{
  "vocab_size": 1024,
  "activation": "gelu",
  "attn_scale": 0.177,
  "tie_embeddings": true,
  "init_std_down": 0.0,
  "lr_head": 0.00984,
  "seq_len": 2048,
  "train_tokens": 90830000,
  "dataset": "wikipedia_en"
}
Each number is 50 + 12 x the weight over the matrix's rms, rounded and kept within 0 to 99. Layers, rows and columns count from 0.

# down: layer 8 MLP down (transposed), 256x64, rms 0.106, rows 17-41, columns 0-63
# up: layer 8 MLP up, 256x64, rms 0.132, rows 18-41, columns 0-63
down17:53 49 46 68 65 44 44 41 42 51 62 58 32 70 66 47 40 72 64 32 75 63 42 62 47 42 44 68 31 65 48 63 36 81 50 32 55 72 14 44 43 57 50 45 30 52 38 72 52 54 44 64 70 32 32 44 23 80 53 54 34 40 45 43
up18:63 77 52 40 45 45 53 85 59 79 37 42 31 60 51 45 47 64 38 66 46 56 54 32 28 49 38 49 56 38 53 40 38 56 32 72 21 26 53 59 62 36 27 38 40 68 48 52 48 49 53 46 53 55 51 50 33 50 45 61 40 41 52 34
down18:17 39 42 44 47 56 41 52 59 34 54 44 54 74 53 51 40 55 33 30 33 67 47 68 21 75 61 50 52 24 28 47 42 56 62 49 52 57 78 52 46 80 50 53 63 53 53 57 20 61 54 18 50 45 52 52 48 69 47 76 51 60 16 59
up19:65 56 50 42 38 45 69 42 47 50 49 41 37 81 60 57 58 53 44 57 62 61 41 43 52 51 50 44 48 46 65 53 48 64 62 56 50 37 52 61 50 30 56 56 49 46 46 36 56 35 69 36 41 46 59 63 49 54 46 51 55 65 46 51
down19:63 44 40 53 41 41 57 55 45 54 56 41 45 41 64 55 44 62 37 34 55 52 47 56 42 58 46 52 60 36 52 64 44 47 51 48 75 42 57 53 55 65 58 61 45 57 36 30 63 64 59 49 58 26 66 39 15 54 62 47 29 60 57 54
up20:61 67 61 58 29 46 67 49 60 45 24 57 51 28 53 45 44 68 61 77 35 45 77 32 51 50 51 59 49 68 62 51 54 45 38 37 45 27 63 42 54 43 52 52 22 53 59 35 54 47 48 52 58 60 61 48 56 31 45 33 35 43 48 48
down20:49 46 70 60 33 46 29 45 57 21 16 59 73 42 56 62 40 68 61 57 56 55 59 57 57 62 53 51 36 52 38 66 50 41 43 44 54 40 32 34 66 42 50 61 51 39 73 29 82 49 52 62 49 56 74 38 57 35 43 47 37 50 51 57
up21:58 30 45 50 39 63 63 46 54 53 50 49 41 61 67 52 38 46 59 42 60 46 36 24 27 49 67 31 47 55 70 56 54 57 50 60 39 62 36 34 57 45 55 55 70 44 47 49 46 60 47 50 54 38 45 36 65 53 60 49 60 37 33 60
down21:73 53 46 41 56 43 31 55 38 52 62 48 54 49 54 62 50 72 50 35 45 53 52 56 41 36 50 62 55 63 56 56 50 38 50 36 50 42 43 70 53 38 56 60 37 50 51 48 36 48 44 54 25 47 44 37 54 62 54 53 54 34 59 64
up22:64 41 54 37 68 53 38 63 74 49 68 53 40 50 42 49 26 54 48 18 39 68 53 40 47 33 39 59 50 45 51 58 55 55 39 48 62 50 27 50 59 51 40 31 48 45 43 54 51 38 52 63 43 44 62 43 54 45 51 63 49 49 35 44
down22:71 38 32 49 44 56 49 66 40 58 39 58 47 49 44 56 57 35 48 59 48 46 32 56 53 49 55 54 68 41 71 55 41 54 45 60 64 74 40 66 50 36 48 50 19 46 59 38 52 41 58 55 39 41 43 51 45 49 49 58 30 31 58 63
up23:57 22 47 43 41 32 43 51 39 57 38 50 44 53 20 34 52 44 32 56 54 52 44 44 30 50 67 55 31 43 42 33 31 48 39 52 42 56 31 37 61 46 62 51 58 28 29 44 69 54 36 35 34 52 55 57 33 42 59 32 52 23 66 36
down23:45 43 60 53 43 64 30 30 60 59 50 59 35 68 52 43 60 47 50 52 62 32 43 45 65 61 47 31 60 46 64 36 60 36 57 37 61 46 52 58 34 60 48 44 23 67 51 69 33 50 40 62 56 39 45 52 55 53 48 38 37 65 56 48
up24:59 56 23 51 60 35 47 29 35 33 50 45 43 55 31 54 46 46 46 73 48 66 54 23 30 52 58 45 46 46 51 41 51 39 46 58 59 59 52 71 71 46 39 42 58 58 50 48 65 51 56 54 18 39 52 54 42 62 42 27 54 37 40 39
down24:45 38 53 67 44 46 33 51 57 52 41 68 44 45 42 70 47 52 30 35 47 41 51 47 62 53 30 59 43 50 40 71 40 85 61 55 55 54 60 58 35 62 57 62 59 31 47 60 36 48 44 55 57 62 20 47 53 56 30 66 48 46 57 37
up25:60 45 59 39 42 59 53 44 58 66 40 27 59 48 45 47 47 43 47 62 60 40 52 55 62 52 68 61 29 59 42 46 39 62 68 38 47 53 55 35 66 45 52 52 58 56 55 47 60 57 56 57 66 46 64 43 66 61 53 62 37 40 34 57
down25:43 40 57 55 44 40 42 51 44 55 75 38 86 58 52 45 50 45 46 60 45 37 38 73 41 47 66 55 50 53 31 57 50 35 52 48 30 50 40 77 51 44 64 51 50 60 61 46 54 70 38 62 42 39 43 32 58 55 35 50 53 49 44 48
up26:45 12 69 53 65 69 39 65 76 64 39 31 49 48 35 46 49 72 95 36 45 38 41 39 48 47 36 65 76 41 51 33 67 67 61 82 44 26 62 40 52 17 47 49 55 52 44 35 33 20 88 58 45 51 74 30 77 32 45 45 31 53 25 43
down26:36 43 73 41 23 45 75 52 35 50 61 40 63 55 55 45 56 09 39 53 45 53 64 76 32 57 50 46 44 41 52 48 70 59 58 54 51 62 11 70 33 18 46 53 56 47 61 69 42 49 13 30 95 79 29 35 80 35 35 71 56 71 30 48
up27:37 69 59 54 63 50 38 47 42 73 27 41 50 41 45 68 37 32 45 43 40 46 45 37 44 43 35 42 30 29 43 31 36 25 82 49 53 49 63 45 44 47 52 37 51 58 42 30 44 53 56 58 35 57 36 31 36 33 62 54 48 26 39 38
down27:64 32 51 53 40 23 52 45 48 55 38 66 33 64 36 33 66 74 48 63 65 41 52 28 40 61 49 34 74 57 57 57 56 67 37 40 55 56 71 56 42 46 42 37 51 42 60 58 42 59 53 40 37 51 46 48 31 56 47 36 52 58 47 62
up28:52 61 69 60 50 53 36 39 28 37 51 30 67 44 55 54 47 50 66 66 47 40 25 26 60 60 38 48 49 41 62 64 63 70 53 63 48 57 30 35 62 79 31 47 51 36 46 51 74 33 32 47 34 52 58 44 54 59 49 30 61 46 54 44
down28:53 28 40 71 42 63 32 55 37 63 50 71 48 54 31 32 57 28 31 53 53 41 59 34 44 45 52 53 40 52 59 58 38 60 46 55 69 52 49 53 36 31 55 35 44 39 73 67 57 69 52 58 72 53 34 45 60 36 36 58 52 63 32 64
up29:72 35 68 40 47 71 64 42 54 50 46 39 47 56 54 36 65 68 62 62 44 81 76 61 40 71 77 57 44 71 46 71 47 64 42 34 33 52 40 49 43 64 54 55 47 35 30 63 57 56 30 61 33 33 49 55 43 60 47 41 47 39 41 41
down29:42 54 52 72 49 45 46 43 65 54 57 66 51 37 25 49 78 41 56 62 40 34 44 75 71 48 65 32 44 39 44 34 54 46 61 64 42 59 29 32 35 70 40 41 40 41 54 48 49 57 54 37 49 59 50 41 53 69 48 43 43 54 42 60
up30:61 41 46 30 51 40 47 31 45 41 53 15 34 58 62 52 30 40 35 61 50 53 56 40 32 35 45 38 39 40 55 52 54 63 46 48 57 45 32 59 68 35 30 27 35 57 45 42 44 54 35 83 55 56 48 41 52 55 38 44 33 35 43 26
down30:49 52 59 66 43 38 51 39 55 57 60 55 56 51 30 47 61 62 53 60 48 57 43 58 54 57 52 46 54 33 56 49 42 56 56 63 42 47 63 58 25 50 44 41 51 63 49 79 17 59 55 36 39 41 36 57 82 41 36 37 36 40 63 49
up31:39 63 50 52 41 15 56 51 54 42 55 62 50 61 42 57 36 71 56 62 35 34 65 45 55 40 56 56 16 45 51 42 48 35 65 53 46 44 45 35 61 57 51 61 57 43 61 51 52 40 56 61 40 40 50 43 80 52 45 67 33 50 47 52
down31:48 50 51 55 68 53 20 42 55 44 36 31 48 33 60 39 53 37 55 57 63 39 74 46 48 71 63 46 52 54 46 57 46 56 56 45 43 74 63 73 29 41 49 37 31 55 52 48 54 51 28 67 89 47 39 53 46 57 38 38 59 47 47 48
up32:43 49 43 72 48 50 45 67 37 25 36 49 33 64 51 50 58 47 54 52 33 21 64 34 38 51 55 47 49 49 57 28 23 34 30 45 39 49 50 53 36 49 30 42 44 61 42 20 56 28 56 58 42 75 44 35 32 49 31 58 47 20 45 47
down32:50 37 61 70 59 44 52 48 19 53 58 51 56 45 21 44 55 57 45 73 55 41 32 47 43 63 45 58 50 31 55 48 52 60 59 61 67 59 39 49 29 76 52 33 36 45 59 79 48 50 58 43 49 53 28 51 66 43 51 41 48 45 45 64
up33:50 47 46 58 63 59 43 49 44 34 71 43 40 28 62 28 34 42 44 25 38 56 35 58 41 36 51 47 52 47 34 62 66 59 44 50 55 53 58 38 43 31 39 62 67 28 49 56 58 56 38 41 39 48 47 54 26 53 45 70 41 50 58 40
down33:53 56 53 39 37 57 51 54 47 56 32 61 68 49 42 55 56 44 53 59 71 52 48 47 62 46 45 44 55 51 51 35 75 42 26 46 51 55 51 34 59 51 50 26 25 53 36 39 58 33 39 45 44 75 66 72 70 40 58 35 24 61 54 57
up34:50 45 48 55 39 48 59 58 52 54 22 40 43 70 52 74 60 27 82 35 47 29 55 40 56 50 42 41 56 61 62 35 43 42 52 53 51 24 50 34 70 57 46 59 40 71 47 55 39 37 53 55 53 49 61 44 50 38 52 49 59 37 40 50
down34:53 32 40 32 19 60 81 46 48 48 18 62 54 32 54 44 70 48 66 26 45 41 42 47 65 65 55 43 51 35 59 63 55 72 44 60 56 35 39 47 77 55 40 53 54 50 57 76 49 58 51 58 49 60 53 43 47 49 34 36 40 39 53 70
up35:43 57 44 48 43 39 23 42 50 55 58 61 77 48 43 37 31 52 53 50 26 48 48 44 35 62 56 47 64 47 32 30 54 64 52 58 44 45 63 46 55 69 50 67 57 55 55 55 36 44 55 61 59 44 46 65 52 49 47 37 49 39 54 48
down35:50 47 62 50 74 45 73 47 46 46 48 34 34 35 45 60 68 34 58 37 72 47 46 64 52 51 47 36 32 54 57 80 69 42 44 59 55 40 51 44 56 39 51 53 60 47 52 42 45 51 49 60 38 50 53 33 63 59 35 48 52 41 53 51
up36:52 44 26 43 80 61 48 58 66 54 48 54 45 48 54 49 47 46 59 71 69 48 52 37 51 63 38 40 63 76 60 40 40 52 35 36 41 36 51 45 46 57 62 39 45 59 44 47 69 61 77 60 41 66 60 59 66 60 65 39 44 25 58 43
down36:47 51 46 53 54 63 50 52 36 36 82 59 41 44 80 53 62 55 56 47 63 31 70 37 49 52 56 38 42 47 53 52 30 50 34 41 32 55 62 29 57 49 51 60 35 26 60 51 56 47 41 55 79 58 39 48 68 54 58 38 47 53 59 50
up37:55 37 55 49 73 39 40 58 60 36 34 32 55 59 46 42 49 41 41 49 45 43 44 45 51 39 49 52 62 46 44 53 35 56 62 59 57 43 38 50 55 41 57 60 63 30 43 68 56 52 47 73 47 42 51 46 65 32 54 29 54 59 45 38
down37:55 44 47 53 26 58 62 48 50 46 30 67 40 38 45 56 62 45 38 41 64 42 53 55 49 40 67 55 50 54 69 59 37 55 45 53 53 72 39 48 30 55 34 51 44 58 44 43 40 56 57 53 56 32 41 60 56 55 63 46 40 56 54 58
up38:73 48 75 58 58 63 61 37 45 67 44 65 31 68 69 46 61 49 75 78 50 44 63 53 71 66 62 51 65 57 48 54 67 47 49 64 49 51 42 15 53 36 70 60 54 46 45 59 46 58 39 58 42 42 50 51 56 65 46 46 76 40 66 69
down38:61 20 62 56 65 41 54 50 66 36 53 47 44 45 41 58 32 81 56 46 49 54 45 43 64 53 45 41 31 55 41 51 54 52 37 59 61 45 49 34 84 78 40 36 66 42 30 71 52 63 50 50 47 44 53 46 46 37 42 29 53 60 50 49
up39:20 52 50 48 59 49 57 57 65 65 39 69 53 59 46 42 62 56 68 57 29 61 56 55 56 68 41 33 47 48 49 49 55 46 46 50 65 36 51 55 46 38 49 51 55 54 42 47 62 34 63 57 56 61 58 44 56 71 54 32 47 44 78 28
down39:75 45 58 53 28 50 43 40 48 56 37 43 36 57 64 47 54 41 45 60 70 54 45 46 43 45 48 61 75 51 60 36 61 36 51 60 59 49 48 57 51 48 52 47 46 56 47 54 41 51 60 41 39 53 53 37 67 25 34 59 57 30 36 62
up40:61 47 47 55 42 76 64 32 52 49 50 54 59 58 48 35 41 47 61 52 48 70 59 61 52 47 35 60 69 84 44 55 73 51 46 70 46 54 44 46 42 65 52 59 57 48 59 40 70 65 40 51 71 55 53 76 49 52 55 41 67 40 39 65
down40:67 51 39 53 49 51 40 69 64 49 34 52 39 42 43 62 42 60 38 59 36 44 49 53 63 63 59 64 31 65 61 45 51 68 44 40 75 45 65 44 48 50 68 28 40 53 32 53 41 59 55 59 36 52 52 64 33 60 38 39 37 48 48 50
up41:36 79 50 32 59 45 42 47 50 64 32 42 53 49 71 46 49 23 47 72 35 64 35 44 47 60 38 42 67 43 36 57 57 60 43 54 31 55 39 52 49 29 37 41 52 38 48 47 55 61 54 44 57 46 38 45 51 57 66 60 40 59 48 47
down41:28 40 43 34 47 53 61 58 63 46 49 39 42 58 60 49 49 52 49 37 50 64 64 36 77 74 51 46 52 41 52 62 18 62 42 55 54 64 48 43 51 55 54 53 50 73 47 59 26 45 53 34 58 49 51 56 47 60 51 41 40 38 47 63